config.toml
num_hidden_layers = 13
hidden_size = 192
hidden_act = "tanh_gelu"
rope_theta = 4300.0
qk_norm = true
attn_scale = 0.142
init = "normal"
init_std_down = 0.00538
decay_shape = "linear"
batch_tokens = 65536
doc_mask = false
Each number is 500 + 50 x the weight over its row's rms, rounded and kept within 0 to 999. Layers, rows and columns count from 0. Numbers have three digits each. The size before them is the row's rms in percent of the matrix's.

# up: layer 5 MLP up, 768x192, rms 0.157, rows 202-237, columns 0-191
# down: layer 5 MLP down (transposed), 768x192, rms 0.0413, rows 202-237, columns 0-191
up202 097:446508544545563545445512512447522460523531530649538453522493579496460436551530420572482542520479555503492502500493469575647490538558444551377428504557529521490447458453581443484518488525535415534484560459461401511454491458440529436503501499538516417496439564456524498501539490534481415526575462512488466488519509466520503448508499512494385396475484484563485545447483495433434443478482534605500511414460442568479649557397391476568470513480516574452544555595471523526516539487444489476540522469503543444490490503526535542558443580565537471414475554583506377508506469455463531468
down202 106:603553564550459487506559512560537539494495491461507407522488628489468597496390570469440479572446518455512542532492453524601449456592521453480418426500574472432528518496613447520469538542439522511515534451417471459408451464499522429569510484569527498510512447497493545439466551570527548531445404513489508416598459509545412534495454479541463543503484514488403531558502523427530534462526564476469535538520534553435484546484454483517445519478502544396508467494585546538438443512513450490521430434498554463537560523509554589481520383437524555505496548599511421479450549493494428367
up203 099:529491517533487454482497549483559458401557491419522468408506545430417530436431480491430440435604438513452610519517483501511486592536544503564465495519491448523575512493427540440451496481500467477525493427508527527437533551465439399443444488517470461641534465532538553451469493456541515483491521440610476516489510545498550545568484417521609532509491413461412542548578411462581450557537529431520451409508561587517525541484491429581498496562533490527418559453462507571448588591508568479493513502451422542616540522441499482440474490510445469484490500475583490493563555457437557538
down203 100:483489472442481533497414434405512490474487545544516520563519495445472479576516506552566524440464458577509484466505477535442501410500508442458540600423571428513465520524502493488629548452446503451580521562503424513523478403490521534490521432463624574486438636441410510478499555533434589482450486496426491506580432482533513565426539593574463577462529550401528477489514525452575471444451501463460515560428432417567476460471574553512443417559462467499540518473544523470433533488582449456486451426459630560462467473477577511466558478469473446443533523494501579547489534527484505487
up204 095:515472504465464458389504429451442509526415532517482491545461511469531558624528481512525546511483501485522602593465516444474517587544446508561468433453475517480389594494441530426481542531579542535486488591491505510581504495613507448493546476549552462498484533457480469490481461509499460583517437503501473451628563434471558505447515567481506434470505576431448519475465581526466524516545492504418617566540484496522422487496479480489487561394401381548572451439481486506565535472538587559527454527506451568505501524504523555431372529434473500525593457507444574548442483478393478462
down204 100:464533530515555525532532472565449479470526480545526439588436473481437516490456442519501507504489373500489595520453517489478565443495418515563473464509558545495509493581513518504499514464483500518569566449530457432583426446441548445430444473470553514570549536433462486583472523479496575647534509622526494561539498429567601425542536513464457588498476519517534461440457474450537574552472480599600520520510470466527398425469545413601456415515529485502554539504439428413443499526510516425415565439520447588489537525432519531535445548527591506502530475525493398456561490492485425518
up205 098:457466478524507445501519529478535508442583417524517510479588513536499487558562532497479492440516510380567457442426533453509483427515502510472531480460495411521567477519529523523475480457531439490465454523528553651478524486468520486441466397503393472433450440475572470499501528486467408513502380534420556499627578485527601543452479618534509536533488492503346548479499410433536548572419526512582567549517493459508508535460503500446503519535449532528541663551548602498564436521490554444528485508512483499533539510448576513537507422523535418599445521466432491547469518528502518487
down205 082:528570535544438525513507514477476425551434535450552494535541506492553449572428499458607500533509455511481521552461505500483549511555499417531460471565528249533497544521499546452458514567492513513593545460474509461596463448503509511572410537496466469594545494510531484489470491508529566463538607515546580530496469486558495416581472477491519533500526525398547399560481523588501445470531552500405451500437562475446498512541587513492501492476504469434413423471485488461528601436487555501431496554431486566464496479572525481494491640507512588461534500580596500455544518521496482577
up206 104:594418550518471506502467514431516520479336462656523492529450520450492588526557562491465447460518527519457526528477567515560500543552553502529498523527665520449503486476481474469541517272496551471515521450476537510464438487483432522468568479546519546463455584455454483517434534504557448451447484586448478480437444506530535543578552445503511561537486480533492531494596575458514559507473528492524544551604459514550463506533519445530541427507460498539497467554548526588552523556470574479444416558437587484481522508488547493533430512494466510486459525517530485615458400508477519422
down206 102:434516473484464579519517526429472443530453532525535467409517436484577490476479528451606431567440481477486520507476564537468424382437500567495575519518535490533544546529564471508538527487432547584569532514542550486488382460470539507490464393561468416457468432465487415457503535457466505540472547564453504642561462564595439520450601612499537521482579589479504558535479508513465485424598532568462559515515504560383469501585471483528547452474463455550503518534466479376478520505479506448419441498493432552550505486526522466568473493487528551435453442481395427511518535512489442541
up207 100:492475412439476483442492529489462570455522420501513479554534474543577509451398531368415443413506394524487442488501453492572436477466505431515627607420551472504502445590502492426418447468520475453489511541519369477483462442395523604440505553545414528458489503574531509517514435535472557478531411561481506483494436495559552567442515523523401518520551480539586519439492589475474503570511524481490486483421534438517539436463514484462395505503563523514546526472550464424429449481575574444432541541492454489464562467449497497446461484509571497517479552535499480475432530519594438475
down207 108:460548496581445562555468554494641514561480503444555589466447511484440550465559522613484565470510483543489508419459512433543520516479513590585464431520609563544475473563562494476504504544505466412452537544498520484482436521541512493536498502496497439564550401506454491532489486441516508487411507492497559557495453556489546471516512449535462408563386534473477405474431539549536505394510473489588497573552383438550454587488473483473528527470517447476432526496501463498617496447498432491516516451529510615527465405512482555607462580580524455447537405547489506450570489448430546515
up208 104:553546486480463492516503427529511437559498493425552546505521577472463462520493465542390469493445529520512509534483406476494489439463507416516533563460590447452450495398391498511566558468502418515523437587447571500492596439484499575467461460595575565522514471499515540459439486537386609478460512471455493527598579533520517582508585505450540525483513464564475449475520474570529509534558417566541486488568515514436439567480496469484498434492584552559488460411481547411500483412589558452480495556404448534471532481429436555481438473505547466522471513575506515423527564548553570620
down208 104:395436497544446486424483526515549434447516540462513503513512594473532487495494542581506487509501570420459558547512525487515520557465484565485537417534321400513451498538651484452483527487445548531503464481567437439498523499591478492505495461486527433420522498498468505577506459542511471507544501543463583500565451495479542476455467426404474390504432509490460482490574529523591478444425554520588554565470531505452554470497469456609502509512413460480460517581561490475465475609408497515483421539480476599420551521533605572586527491595504467535425451482494520588478507496478475472
up209 108:571532491514500538505559474497546529461472577497457479481511464490533469398489405514479683415480562501464502571485546470434469490535446559454451469410510482459564511554550506494427467523466447540561543488498495497479529481511450369317536421523415532491551512492442484501456498494499496543508459504527469567592467509575494473541582521423509482499423535508507479518472441475463464552518534507546559542406503594408490494477515423536530494491470471581562434495411470563353512523553585572515422479455550495468477533583471527467551476485475487558388470480533474539515460497489508639
down209 115:485492526530526474582571519451578513390441496485532576423462490546500522431540493516553504446528565419476423538547535590569592486494450482456494465566595554473476519492517472464583472459482497531451485484522430488415525430417576471510466523550562438476568534553486405457485449454522495465492465427466530496468477527502453457446410482536550612555497492433560492462529527571538379459453543477450468473422542532441579525575522580540382602499483499404540483500432507529560506564481554468498552427481526417426472498554572438474548547542408470476483504501382446504498521469514405459
up210 108:486425559455489480489491482475501530479508508480530558444535419531435488472502495531421509458560491495579539521522446462561469577457532536400477522446552453533488503514485422609408448561474513511545526500522576592459451526427594564466434579491608512605498470505511523570528494534513496568585552488517409455587524472472557536527538394537432546590550521556485544545554579503531494480489540520475422420482497500545469580534480474461440503555569510537491586447380601460488450438506451521527536609556506431478359492465513529503470540504530539501513494456527561541432388407553477472
down210 087:479420511444565468554482534465562593461505412377377526446472485502448577489510567490488492498468583484451486437465474526492507440569572480449480519514438309513512533469482466534484513536582466521465501478547479422521494433525503480559428530512556519531432428496533542460502467511569569474582466583404505507500570554442505487552585559514452481556499516550494470441477444472439508468520500483487457545534553528448501498495549531532486552540497474459533470500584483413466526506548494631450489486481481603473623540589537455436496408409442456419474435489446477574389506508525516581
up211 099:405496557526603409358499488435478526482433411480430440491574573466493568429458510493403565515508510462474391538545557495585571474429456524459447528578509519500517586574471461527523436409532508491570435510530439498558538477423539463413502595528559472506467581591606465498426488476532537479492432532457445542537499460473642484501510476584505465446462510558493477530438509447545528571405517484505489483552460495532479533465458560501536514572589462547505521515509547512476499570557603557466548618516457475553504499542505487493529440472558437509479495445474497530484536486505543596
down211 109:549473451514502425552527573501521469499543516522476500504444415518483465547447479421544495538504550453504625585456536539490543565400564542530524506404482466589506476438405445489501580474551507422472428479496508475503547487484575501559550423401525571399474507457517608631428573486487455510481525561505575496503506563534527496459475519399528537562614549525511540418511421483569535582492476511405481508437616566416448546507472435467468529503519429506615534530448475505545546479545493498474463531488493390481496423432570491432490558548516481457473503424491428500517533505513528440
up212 109:536529502560639490552505447517540570545458550502465485582493498472453537462545571603447523438517477424416472518561546508548498489536468576548562406543517524581479535486472391505405554529571538612586431459481475548470550431414525522444424583509559520427539436565493411506431522527439531492454512524506473571478430554499525559421462601525428407511440468516479472479577444548480517519435436478508446521521498483560489473431460526488465495451489518480521485487499551343448414587523552575553446573484479467472520473527523478482498518461484580509483538506450522424550533495450420559
down212 114:492506504478496541440595511582587555452448539568454526572496481561493479482525438520482514468473453529433427546458509476489609432432522498477561505493549543611555565498494405560382519592537517583571472535547531563512534513553499442549491421525501446520455502491453460499491571581494491443539566544408408491494394431520578446477597452496455573531467560573483439577546423543494591363442403533510417539513491452570517426446475517453449461452532489565483499469518529517531598455498440487458508561538453509493464500534524458563431516519521494519484482483521451454548395455556534506
up213 101:517515421471543531500565445474543489555501498383597547623515454492473466514434487510588506507515512500522418476514451437453495599472516551523597526452491533420554557430495427531524488421505559495495474479517601508434490475440461549582525376473519614489408455469460590548516453538449552587570469501530509549515524412453532490461556519516540430499571499461445532469513432495468382582584545454458529407476505503448522476419505470473540494532492521491495466425486521588424422446523516482488544608457532491522440499530361533588513529540482505453402445454464522473500490549462475457
down213 111:551448401514469489513545515472630456515491496438458492481474549491492484500562599506537563529526463435594550552427549411478538549445493624539501491444456457450549510537571612531459532516433547588516534498524543446435433494421566529533532553531460503502509478524506462511541516544519451521502548450551589542503499493536453532489487496471476471339485457486498492387534583522553474543536454508550553537461590350414445484512557618569467481447431548565474514585509443553507456571485421473488535517441467540551477502486485417492490528571433415406467520467428542501545515468480518537
up214 087:479601614479485458623473583549514436490547558492491528495522506557528485479467438522534458456518507494552450546559519479561462598549490470429542531489472554406558479538512483410431528478435505524505588475446458510475483593517577428565447374434509525456468415478483452538502561514394444438479519467415521512590507501556444522565531513484486538500486507538467411520627550513503521444488490521496494493504527480493530451492460468482506515550476499434418425490564414470564445482404526460429477535432488459470318437358460408488499507526483466460490406501514518538459551528504459514
down214 092:548567482419592444397527439558492608549478450522523451585503426539391440538506435591543553418513450478573549409385544505464542433448545563544508481549621467479514531491500469460441531514530537490501560526537532501539464496472458453477465545495543511473506449482503515502528460488515504545530513596569491455459440459557566446551441432501491542486614464495489515514465475548458407496572500437434447444558418425602429485504507443580521560535497523522478568526525623475516478454512543539504541557613554535610542583460494512554487508489543536558522454490511502510603421515523529454
up215 092:562602454531441547567493596426481575521452473517540494535480572530474419596470431479448433498401469508386416505483444481416513556512549547542386527493552401501435523527456473525509559518513563491618444543524486562533542421474537468524459538543482406492590515478470500508490559492499529421528523533472569446551457470529506530531531440493530516488477545566520491494557551513476513508328352509588454467493528490542500497501408478493535563494470526453453506469456512495499451618463511459516487475582400620531481455499572478539550459532503524404519501489434507473470508597517539482
down215 096:462544542543471440523456373542586470449491443539515511504384540534573504454543543404549435560560500488445564557444509439478468485539538549520500475490438389532499578462512473555453470580504441465467476577459470503474442493539489482497620480540532439455561506474432508505522451586536511454516452561536513523498449496548415595486562526457465429376473565524495529504462574549480556492541508533462480652464437481479422476380521503443413515499509446585526523513485499501582532486538516445528382597415468546518519499536434442447548546418477538426570494448584509492493519505542499495
up216 086:573461501523457472451488528422511496563474478462557502591452517460490475501379468483521536472551465443448518553546574438474442466473497527515580484587464517611505576555463495475562429509579444489544542489660519597516428509541487518421543525474465554462474562461560610529382394527555514436532516478472510514493465403535471487519503490424484472427501534439491519517461563476512515494366520427530409469520454541528554592508429414557532541509452466520537526549594444508541605505417436448431457440579501513539517427496454564512508515521440498429455497510451570483447450535516489476
down216 076:531556515488518509586604481584538531442550464506504495525537420535508469534586527466482455376469517491552387501417520609554468506593533492575494476418520562348493494410505511512374513554444522553452460453432526522502485545455506466496409448558506521555525510472538462420515539505535423460497468563514514440534543630482587500486555492605428496574498483566532559501517407503533484478536439433444508559462542523537514450444523568482548440527485491425446549513463580435479513429530581484522530523528549489495512512507483406459459577398516456529518450496528418487550534468553519586
up217 107:392558439499501525512458514486517471582525472467563507619492493470421514487384524514480563528490418445506506472505375472473481450520516438460552452517497503526527465404532517488438452507499563498546540513519514427460490496567505574590461491557515419453494474517532503550439574528505514526578617553460503529584711437479505569519458477512527511466488406486471579503440409482502571410504469480529489490498431558513524513497499511530531563511479499640523507568492562510549493489411529486404567539591448462516502510538535598554465515438505470504494463585565424557578557432467462510
down217 107:535450546463491455535479571495436558499413526479503490531531524520548542490477548538475407473547513540474457480554558532525446535480484460465413435548419555456562443530457459534515534547536546549557607477504615479483516505507398449589554541512467526518374527440478525517465491564511472452583479519551527534530527508511519501591444441487542401498594558466511575577525552515427521452432610528493473555416462450433583485507529556516348389441527522431453486485523472492557456539507571531506504635488518482546549489510490551418507440519475516561511432494453451403523520494512451367
up218 096:532509564448525490556492468502536401514478456444471536472475514550483487561411439469519540478569546465457563557451439407472489501500531534429550547547554557534473581484512460481530534544486466509419540546501519560553506515486404546575517510564456516461547457549516474462527471434470471463543504531506456393501516557461373539497595463473449419551504527480562477560475478500472587501443400517360496516421548541571452579414420490477548528461519467565349578507463555521525508539446569583528520507497496438461524501591543539444556608455549526435557472568579540525528439555589496444
down218 092:456527457447585530522546501554527457420531518623572474547580458476404466507600446582474501462502549478567432457514440564428520436489526384601576514430558498528501556561505473494582474423610455612473525516531519472508567492508494578501423490515449546473475497567539457514412494484505548480528492620476563517440421448501482390453457536482459440588450485547514542498444486462533478538522530528472484549547511405620531450415535480550510458525531533533509513436376516547577490521449448521469536428456483398504475500467468428437472464548546489541567526481464533492511456501493476429
up219 086:459577528438463531428414498445514440530461529514525571514413494501432481543434496528498546527467608409573459507518505488470604437540391457565457477529496499466490489375529559565493510520495540537434565460553522514493520485455495514519527518470481349533482462519541522481459560471536458512554506590549402556445461394514446393587522474520483479466617605491481548507397552468495474454522481530559416469512471476455487526528446441487442501458516461495525518552521444426567600469509502450454495496530523439558490499475392601401499565522480525428487543568458526490391545523463413490
down219 077:446532524469485505619512508506464434593530431498496561543587506505525479515409521522464394508470544533479486496486499483582437544512536432481522554498474537439497563500428394454453443564422537512532592539518478574528548492558496482425428434574539517495420568483447452380494459550455484453472501540467479457460485429519498503494444462414420635465490446474501420507516463451541513512475541499472523572489570532444506521410530544456518449637493448475513483473470601563464456585433476540473521491471457540383392477453531513490481440408522426532480576426561492463522461491465432593
up220 108:471509516520480626591467447486419518493554478547462521481515482580502532604506499454608633506515485446523509491452490394407498624488529498535555596492533431522500500380434441487481420521504499522571380505481534520565528463518476501455543487502518491663563517556547503619471489500470544439516551447599447360465426504537503494519530552439504468486514441540520514481453533542484391492523478542381502526485455459438412465510561524506545508487472505519528464534500616544597526516459498520464481452481493486464397450538470523500541515520555515510456501444494445513546581543535513462
down220 100:574496410495470474404504388460475472483436591415506566545545511444527477561534464552461512469508438409541487603502535585409517520495561588525454477537452319481526538505533482491476527504438482445512539515496538635531449521425459555565417576544515539500412462519427493468518510518494471479507488428540497535475410477508557457539525484538597566569559448493538524481519516552570525482538547513409574478443384387483475539566610550493554466457515487473477486503495586550429423552510471551525560460523497507444439494445586504542519522543529571538471488465534488496502464461517539570
up221 095:423535440469456513530554539512573486578468456532539461463579467513435464494417440425564475559473547426455459540482473478607499535501493527647469437516492485542428505449590548411519504457439522482523523499497475527481470502523511537337511518490507543473553437519464602486437509615529536579505508468412422445566642428495513459404504468495547476485511436613533471512509396502542463544410495466486534527416512491493465506516554519565607477447528522447460481465570475445447523519449495525510540403533521451524495464487495581459544440503544489455492543440514557509483538645443494506
down221 085:546546544516498510493488572527565499608608524477508515479485545510431443515489564510534478454491491503515600417418401473497435478470442478547527439423467499519540480466554520513508463627439611514484423427521517573463514428470519497526543523434530504466571454499486523627539557509508506419494431441530537425438486493523450570542489475475535502359436465573537486500482500577447500425528482547365501463425548502470467491467544497467534427523548475505508490564410489540593433581462521568544560468481469501399519519583595486493541436585542560443481456468467582509516467596433521484
up222 092:450488554483544480504564558486511519518484518520468503479512469481535472503494317435569494428496421476477495556551539485458543421459439546473536428509563540484453462513589503519413457496533503582555546492514502480495513527542463478641515521482533552514446523528474594513453474461424465524524468531576520410456440591489452485483540525464478534490592435481515420481520502559568441596633544497412515559462505504483523545490455551551473528431565474513492460527531396561535672496542495530409446480436431493478469478466357527454580563478440524456501435549449489561421511554474509527
down222 075:459570498472476527537542501451532501534531529438498528427491552470638416517452535503485444512464437532477512450502536494596454449498569489449539485506459594531464536469520472543542388517544513518558561454402505529559479542521479508457411511547545490480503544484485454577538462469529533441589539552515532543448539448478483460537597520465440509504476571563582476559457555594505442512547499533482487507406477525507482472456536413497565383638481497572436499512453484500440469587540515540574488438447463574424530574519561586480419394520485451413437525496466552447437442405502504629
up223 101:502516550560421512514443596389526451552538426490467456471469456381542542489529534534536461514516474488459471484502605536631537523539451461469439457501646446514533432512514525587455585516482471429487462377442430486465559579414524483490433436479452593500451488495488551499542501498444356473525541532488474512485498520515513462459599546523509446458451403469528531471457572600604473560572460510482530523536538509553539469511483507435523569589505487454416489455479514484463561496452493517496438480362449476447534459477548450406527563470457481457464476440523497492588496533530523462
down223 095:519523395598469511491488501491454520440484477469510561516549578472531452559483516518444563575486539526537497540481444462479602556411497606502556459449458418478501535471501415421591532501410527597502508494514517477552542395486432572516493540548516565621549458509453477493496458527403541514596591454415467511426568537440343455586484479480464465552486523455512558557521513542546510446482461461429587506586560603514531416470481524548505501545531473530557506496473465485424493470527590434519520403493518492479468546597506525477501439437518447503397459534496468494432542519505529557
up224 095:533536446443407482671564484521537523519544525502499548500509593520482527502466524511452497539474529532520511557500521482498558491575442550505539430515492483519515534469408477510517483421544489496544454459499576555447492467382522568541482454551545493485529578433514500538526562471469433377487485464491576454517479546529494511532492475413475574524499508517526515450490518543510431545429498469438420457499491539492594491424566554517508573673432530587543505502533506497379579565481531529401557558523490583521481536522533448564448394455463571487481523621626455412534534531523546449
down224 102:514528423579492452464505472551541490516594547493493526576464532453508515533459456487461399465470470531472486514516605417475501464619549447501500359413492541485435515476475568485473492535458425480407455607415549425560493476507477581563559505459439488534474448439536473616614488518491443515518408492484529542481513445455449405550398421569470488475458479484522573483468545523533481500446463479555600472540401436496468476512456488521567516488505559531473531442400548498456440581541519468518469526538465365463560456466500535496491407493570568475400539557501554534513510550507529529
up225 103:578446425477498468506516371576530522584554449466623520463543555588477475503541435475465487451478574467502451499544533509499443579504465506553603558574479467444432507523400633453534357603493395519439507506481511457466561457552579561443498532523519481523565447492518524493497553519593458471489562428538479560436502521570487509510498507507504476607454496526405493604521533596521483470475485530472500511491572505467446470532546479515468465510535451505447444488391491502466473578509549422549439562548502486462485490530500488471582411428541422463520521524528536541576463400476478430
down225 091:458534564514485543534564530453477462446454533441581476418550507453504487494538461634579498580401477459512424538483546589603386548479506431520467521527426312507561543550484438565480505521576486575559541540528382441549557477483490523488440583494503454533432496534477528475494513415512538533525512442344538533498547487585415525557550502475518537460512514538413521511535476581482490522450647476487509548533491550469452383482574519511510504417507522470502487485517481482453532424539466549541471552457455540433459538491470517549478490511517459493438556453536511493547537532575497498
up226 092:526573448408591475542455522552474489518516523497540523507581533465438490467533553485490504468544577454488463571516562451463415457497507407492539492527359487613556471505440535552441408528459532407484445463477528558533510444438478419488526566489501503536527477536506465507421469491544504539503521510568537518571483428454514523509539501502545458623327474519488514420604459426465518553562517502553440498535559491562566480501529473545476466527526529478533434538466529419555498501499469430495564525394340477429556485535558542422440584531390482492539458499440454540536480564452538479
down226 099:460526479555487551549503513448589534439546497503386596475484637479608546510483504569507515518465509514483551483495483512600437476471517450518551539559517422487456562434504507530448518481528507513526539490446358522459510432499591569487513486473458522488425497500491507535526519519491545536583418412409503434504550508594467473506417425445548585448478588508554463558431500539417378412478529400529502458476470513505495495548402490459563467523504502522481465551532532510507479483410527542544518478546446405478605531609571495558432476524572517516482506459569535535476441357495483504
up227 094:490490481503552421515539409468518525529497480434488570557522526488451507521491509380414504502522572539399455458518484505517485581480615590500482394451447515457501485531390561471510484531562476509499477496474507460510517597467562571507526462523502462564550519477469598414498498530531514457560501557519560526513496477576508423475504535527478495556434466445482421479493443446507629477474489632498524516565524511485502468547515477435606536451473408591557519553398453485479467439386565463496463540557492616483495506464602466513510442500559418451420510476489551597426493565496389461
down227 089:428551455571523532544406468551484552526539511514400403533506458461571507526464556561580443492451424469498644587468463410515437477468490572471462548475459568522460646526493511527431558475446465442595512453458550586466537460498482525461553508557565543532577587512435439539444493579490459588566476505493486495550522500404530494527539470563494530599517463529482551482402462551556433517449438512532424507510412535488479511505554457517490474550542510443437525528507505482437568546484594534460525517525493502399505478448478512418380447537534483550509535486515548457484446395534514572
up228 084:625495530526433543508526493475527506462448458553485503460498525501563493561528519445586499427367457497513494474440566506484495573466583515630564505534499460441440528416521497508477508552529484515531523468518581526521501485444425553530485501534506500443529593457565519519550315553543438512498492519522575505481442563489466521541459583467415585590497599543358483512535460532540472449504505421413514486434528509501525481568489541538548502484471531570409459481493490535495600538552529608545505472467365482565456520540476570546500475477436561452535557495473552520395542451515526462
down228 092:510496502564508418516544512500538497482470584486558457447441499583470499446497513438547529456604426572463502501462484492541398495564465508442500554500508543451472512393489549517471395564556464512437490597602411550485504478486502466566512518527487467496513501446452457461501479494489536520487513593489504500519488433473542543454461519543502481521520554475462564422509589353543513497552395430585447552574499432413575638531453536449481581554430598482506559453516598507455441531473566485486466493510544468492408474408480511455490442437461452524525414530488500628536420445453543524
up229 091:543573441451498502538474460482556471436512563520412568512470554499505552513563505515469511459532467570584498572445444511448486487527518378478548537499525486592494492514571478492555535515480543465455513520504410511564490472471516480467428486444418536459492434506371469447588592509364453442492473580494454608482473434515492489514618472447509553510475507525427467503561528448500416443528429461474513489514461449500478523444486514416386453474506506461514487540460513500530542538402491477582541588521395590518498478364544603392488501438546430488535511454450417519525520550518588443
down229 101:522450536450574587483519520473500421504487509467473490475564461486513479448472544520431542537625556452436584484567441531474529522505555549486489499460469544513506468523508509423425587487488557565480526436497406483468526527464464447543558418474461502552453564430499439644456562430460471492383584444449477401558617546410539540440435514435507446572500540453554487486493377553554540549483557359479542464587431511473531448483554436499524538510532535458528527385489554515507441456579554415481519439514508415501507507489547486567523475452547497463503493445556541516472494535440526537
up230 094:524457490486503415514511407514460425523519540524458564535504470492526474391550480518503470499406544478462461449416499582431502462583471515417545401560497483513488546524470568482516526468384466508566583501548484516418532496467582487588522449621490455459462537513439560481439494449521420475491549434433482600569510519496491523474585490475486548523562546453461538427502503413469483587422487537410483448546458437444556480459542433428488457591513485532527536546540414514511547543470525559436478470465435525446535511370482572534367465400463563574503512461517492481501399449496463512
down230 091:483425496434522481509462436430478498572543496437442507444527486541584559551522557400472484560408628509418449421395556482559590494487494443426480447461461602518471552532501544486461453604434444541557563456524449427463431522515565638519528507571477516484476494447471497579448491480527455418521490475486506592490448548503454601463649498485462524523546521541507513497547557546498434455551564534465507548550441474454463534534465533492485459568468493450526513564492412456534508540487585559486474551512524540448457525502603464506447485497493485481469523563517527471374520409518502598
up231 109:473570510556501527494523520478475469507468465485490494518509552467493388462476555467458474555469459539427520512507526499562480610556490535530503488567444470501482503518492460503449492480534517430494549519549470539443443360509581353502604444514568568473438484495577481530491467541489538506397578467516491567463630548539479431493493519521397541552470485496410560522517561514526556501554567430528501459487463385636548455470518481431545562547451635524436491502583457527462558460366577565439477475522475532528522536593443488591484506468538483512519419464550466490490528589511494438
down231 110:475542503418517494560595482462482507577508497499434526520508416508467488513572441469408557495447478450514605472546501445566553571555420487435542460571394539429473478521505470527452438549552476446520451458436560541478528519489454518533435483556549493515506539410453506487476461466543495457557448598535559524456548519461546483531494596580452530505324443374452539452504510519473407531486462481506438447533457505513507443464418450425478505503522521465435471490549329501487542541555516574565527535544483556548448544405524401532546513471475508501596492457525471585460472569468491445
up232 094:447460618409490508436478482476466504563514425495509505462509508490621505523519539312442498499457513423405569445464498413543388436448498490490515421481503515544521501517557480486541508437443532484513519431468509509570369456399498510445529494532498517546453474613482516454539535553593479454546464509519443523456532437532464389470568569530493520489554407458500603533446496505455586510442510539519523514463465485464405553536427539527509580505553465480498539510497523430528435444522500562554466471576518500437613553400544446510505502532457479416501479455612453484477482540538498484
down232 096:497491497566492478557505324587463495440593518498508521516509499480471474421462488535488515418448338499542528536447563484602461558453502402475586588502474491443478440551407573434510456621530519476518472562509461490453629495556501524451533528461562548481562524499458470474541524486485559479524510485601491527556454525515585497430439464474453561508429544477494361476417506581472458509516467454482542493544495468442509474528422503545425497523496591605493482471489459548474503589539426499467474542428448449586440560508457484474537563531523515527466532452478551567413531474513496521
up233 095:538531512425518538524564534487469484376506503581511498506518532422471522468487484388487446609564502486533469454416412500506482455492495533484526424434436493517443481455451525503433445425515527510510575501411490499499454467549514504489573487453351439543505495493520488564468539558535551541537524484543491512503481441508534406531482478441587486502460497575409520558519576538465452465504484368442497370442459549479461492620488531537470497565428558510495571427566508513447464539483517466527602426548429433379521456471494629555525477448536567439513479627492458533523496521467543487
down233 087:466517472511501425456510571513549547627515455534486448508523484482527444595433512517499546521484551498561539504408492421549463456499554465426507450525515612552464462575486501478498436500452513547513505445439522511387533464475545490442456385408502521525398496545485516436487539588490545536583530432526555532441528542439461542534532393477486556394500480550504534491430456553443466486531425566538504456455550551435467458469538493494520423594459363461567527359477467436488486527509507523512526547526396572489428522451550460533567563543423584449420522571524542444528461523475489491
up234 095:499512457523437506488473492545402519482523573385430504461543596478551480500568522473542550473443455494481504461520487421468469552568548446582518410603507625519526489516456498516374397408527566542541461461488527471451486507524457474499409497523526573375500521441524549488468552507459493538541449400475556505422492564451450546453522469464574537570445448422485527482481483525433557535531485416468418483572565563492467463533494492553592436406552535580552493592403503499479477543546613558440527503478504515476472478584428461438507579518504538573520467459493513486546510571495502560
down234 093:585473498492606440435492485499560532417484486548423547545544547462461481415525491530440537417373524492437525528491426553507525548572496518417543487490555397486483530531519479478470471579456496610506602483520395468496521469545493471546483428449432478623570481508408417529566529498480490474497491509438517430532538461465480517471455537539514498481428427350530528454507503527459568510488485557506533449425578478427524538628478520545516564528428457460520429481610556518554445484543533551510549504544513504412540462500575561505415427520482525489489562527393456451537522521493553440
up235 095:431486416475458491582490501467508485528480498451463442490515573554556487443366512551450580512487487461489566472453493483507495554511513543470492428436514555595465493410571534437531546521542481510503544437456471455521545476477522471507492541510550546513540460454575520495515521495522494554505533494497441346413500552499563448499555512529440536448605516568389467516508522460524485540474476370484443426474417485494456548514490509521503475555555538471559525442521590495341414450459517511489529455471476530431409508423435404583627467502579532508519425567519477508567545570422593436
down235 093:459511543461493458493480460474568526467420493526431488488488587497539391519438542487410447422570478448526489600512507471491564517540506446511458618554583365422534544584511384437436491472458583496515622410528548513563479460402480472621445498432473480542466557403414523488510517468509516499498503472589435530538537520540474525492539494509534502492557440453560439513483520477441446465543482552565577550459480506456598513459552532524488480548475441593483448537524466484575531549434539558534455459527518557524520519445587588541451544501474401506497553586515542513448472457549451535
up236 095:536533507463452466475538382558498416415515529514487529503522547472436505474487626549568443609492422398454499525521463438482569434524537494482486386495513431551550402480489509543469530442498510551535501547471553441512553442453482523468501417493469417539536453488536503469541484449639510355512532539519478538447437532501524442399479558517509544461454551512507464490524449480556521509543542465508554389481621614478437447523507522519522494460470481567470624499480544445511532543585530498428580517518522505370565450546489517442519459487525480513525469421574492466492399448481451475
down236 094:471519622497458511488517537556488452558416466495413455522573573607492454500583453423483503535502517528536573528519518522452489504527508497390539476490529681515526453563535493535477545539580510484490430509535538401523460419486436448497500459524483499499436420438406404503535531550407531450571465488415490469483534517581498553480526543466545464416493444477614531426417601539508463439486459508564525451596499514556544458542473558408526539451494508462488583432527473509523447511628468489484568529507467479455544609463491461595480517504496491511504470487502483506470428412563488450
up237 106:482509574523488454449470529525427552458497467451433492519558453498477545475493446526521624552347500421558503522431425454519446485576442445465512456491449506384569506355441547501410405475542496589449524471473528554478439445452422491596464511461452486529475493513571456608562570457478455529498510459478567584514524534441466496486559520509521489460468407442505570594536512453535566535580395449461521546520466475507490467576467548384474473379502511491477565564474478561460458512462476498479481535518441554484537537531511527453415532458523506437526445480468571483452581510459531542
down237 103:418504537488515553450487488399461537455400497545514440409522550502581475546601468473522507525458585523552552504432502512451529510539444416534455470494471501369439453545527431489428546522548445524485555533465584577512528559593460538493511401481470428535471559560469532472507540374501511488511508519435540524458572537459568630545552517539500503490451453563609554514497539469471479485561439538498502498419473551524475594487532560496499415494557550430435560528433482494501413507486602451504468618562502481523608518523539496489551453610504451465543463501502515503403508486492484398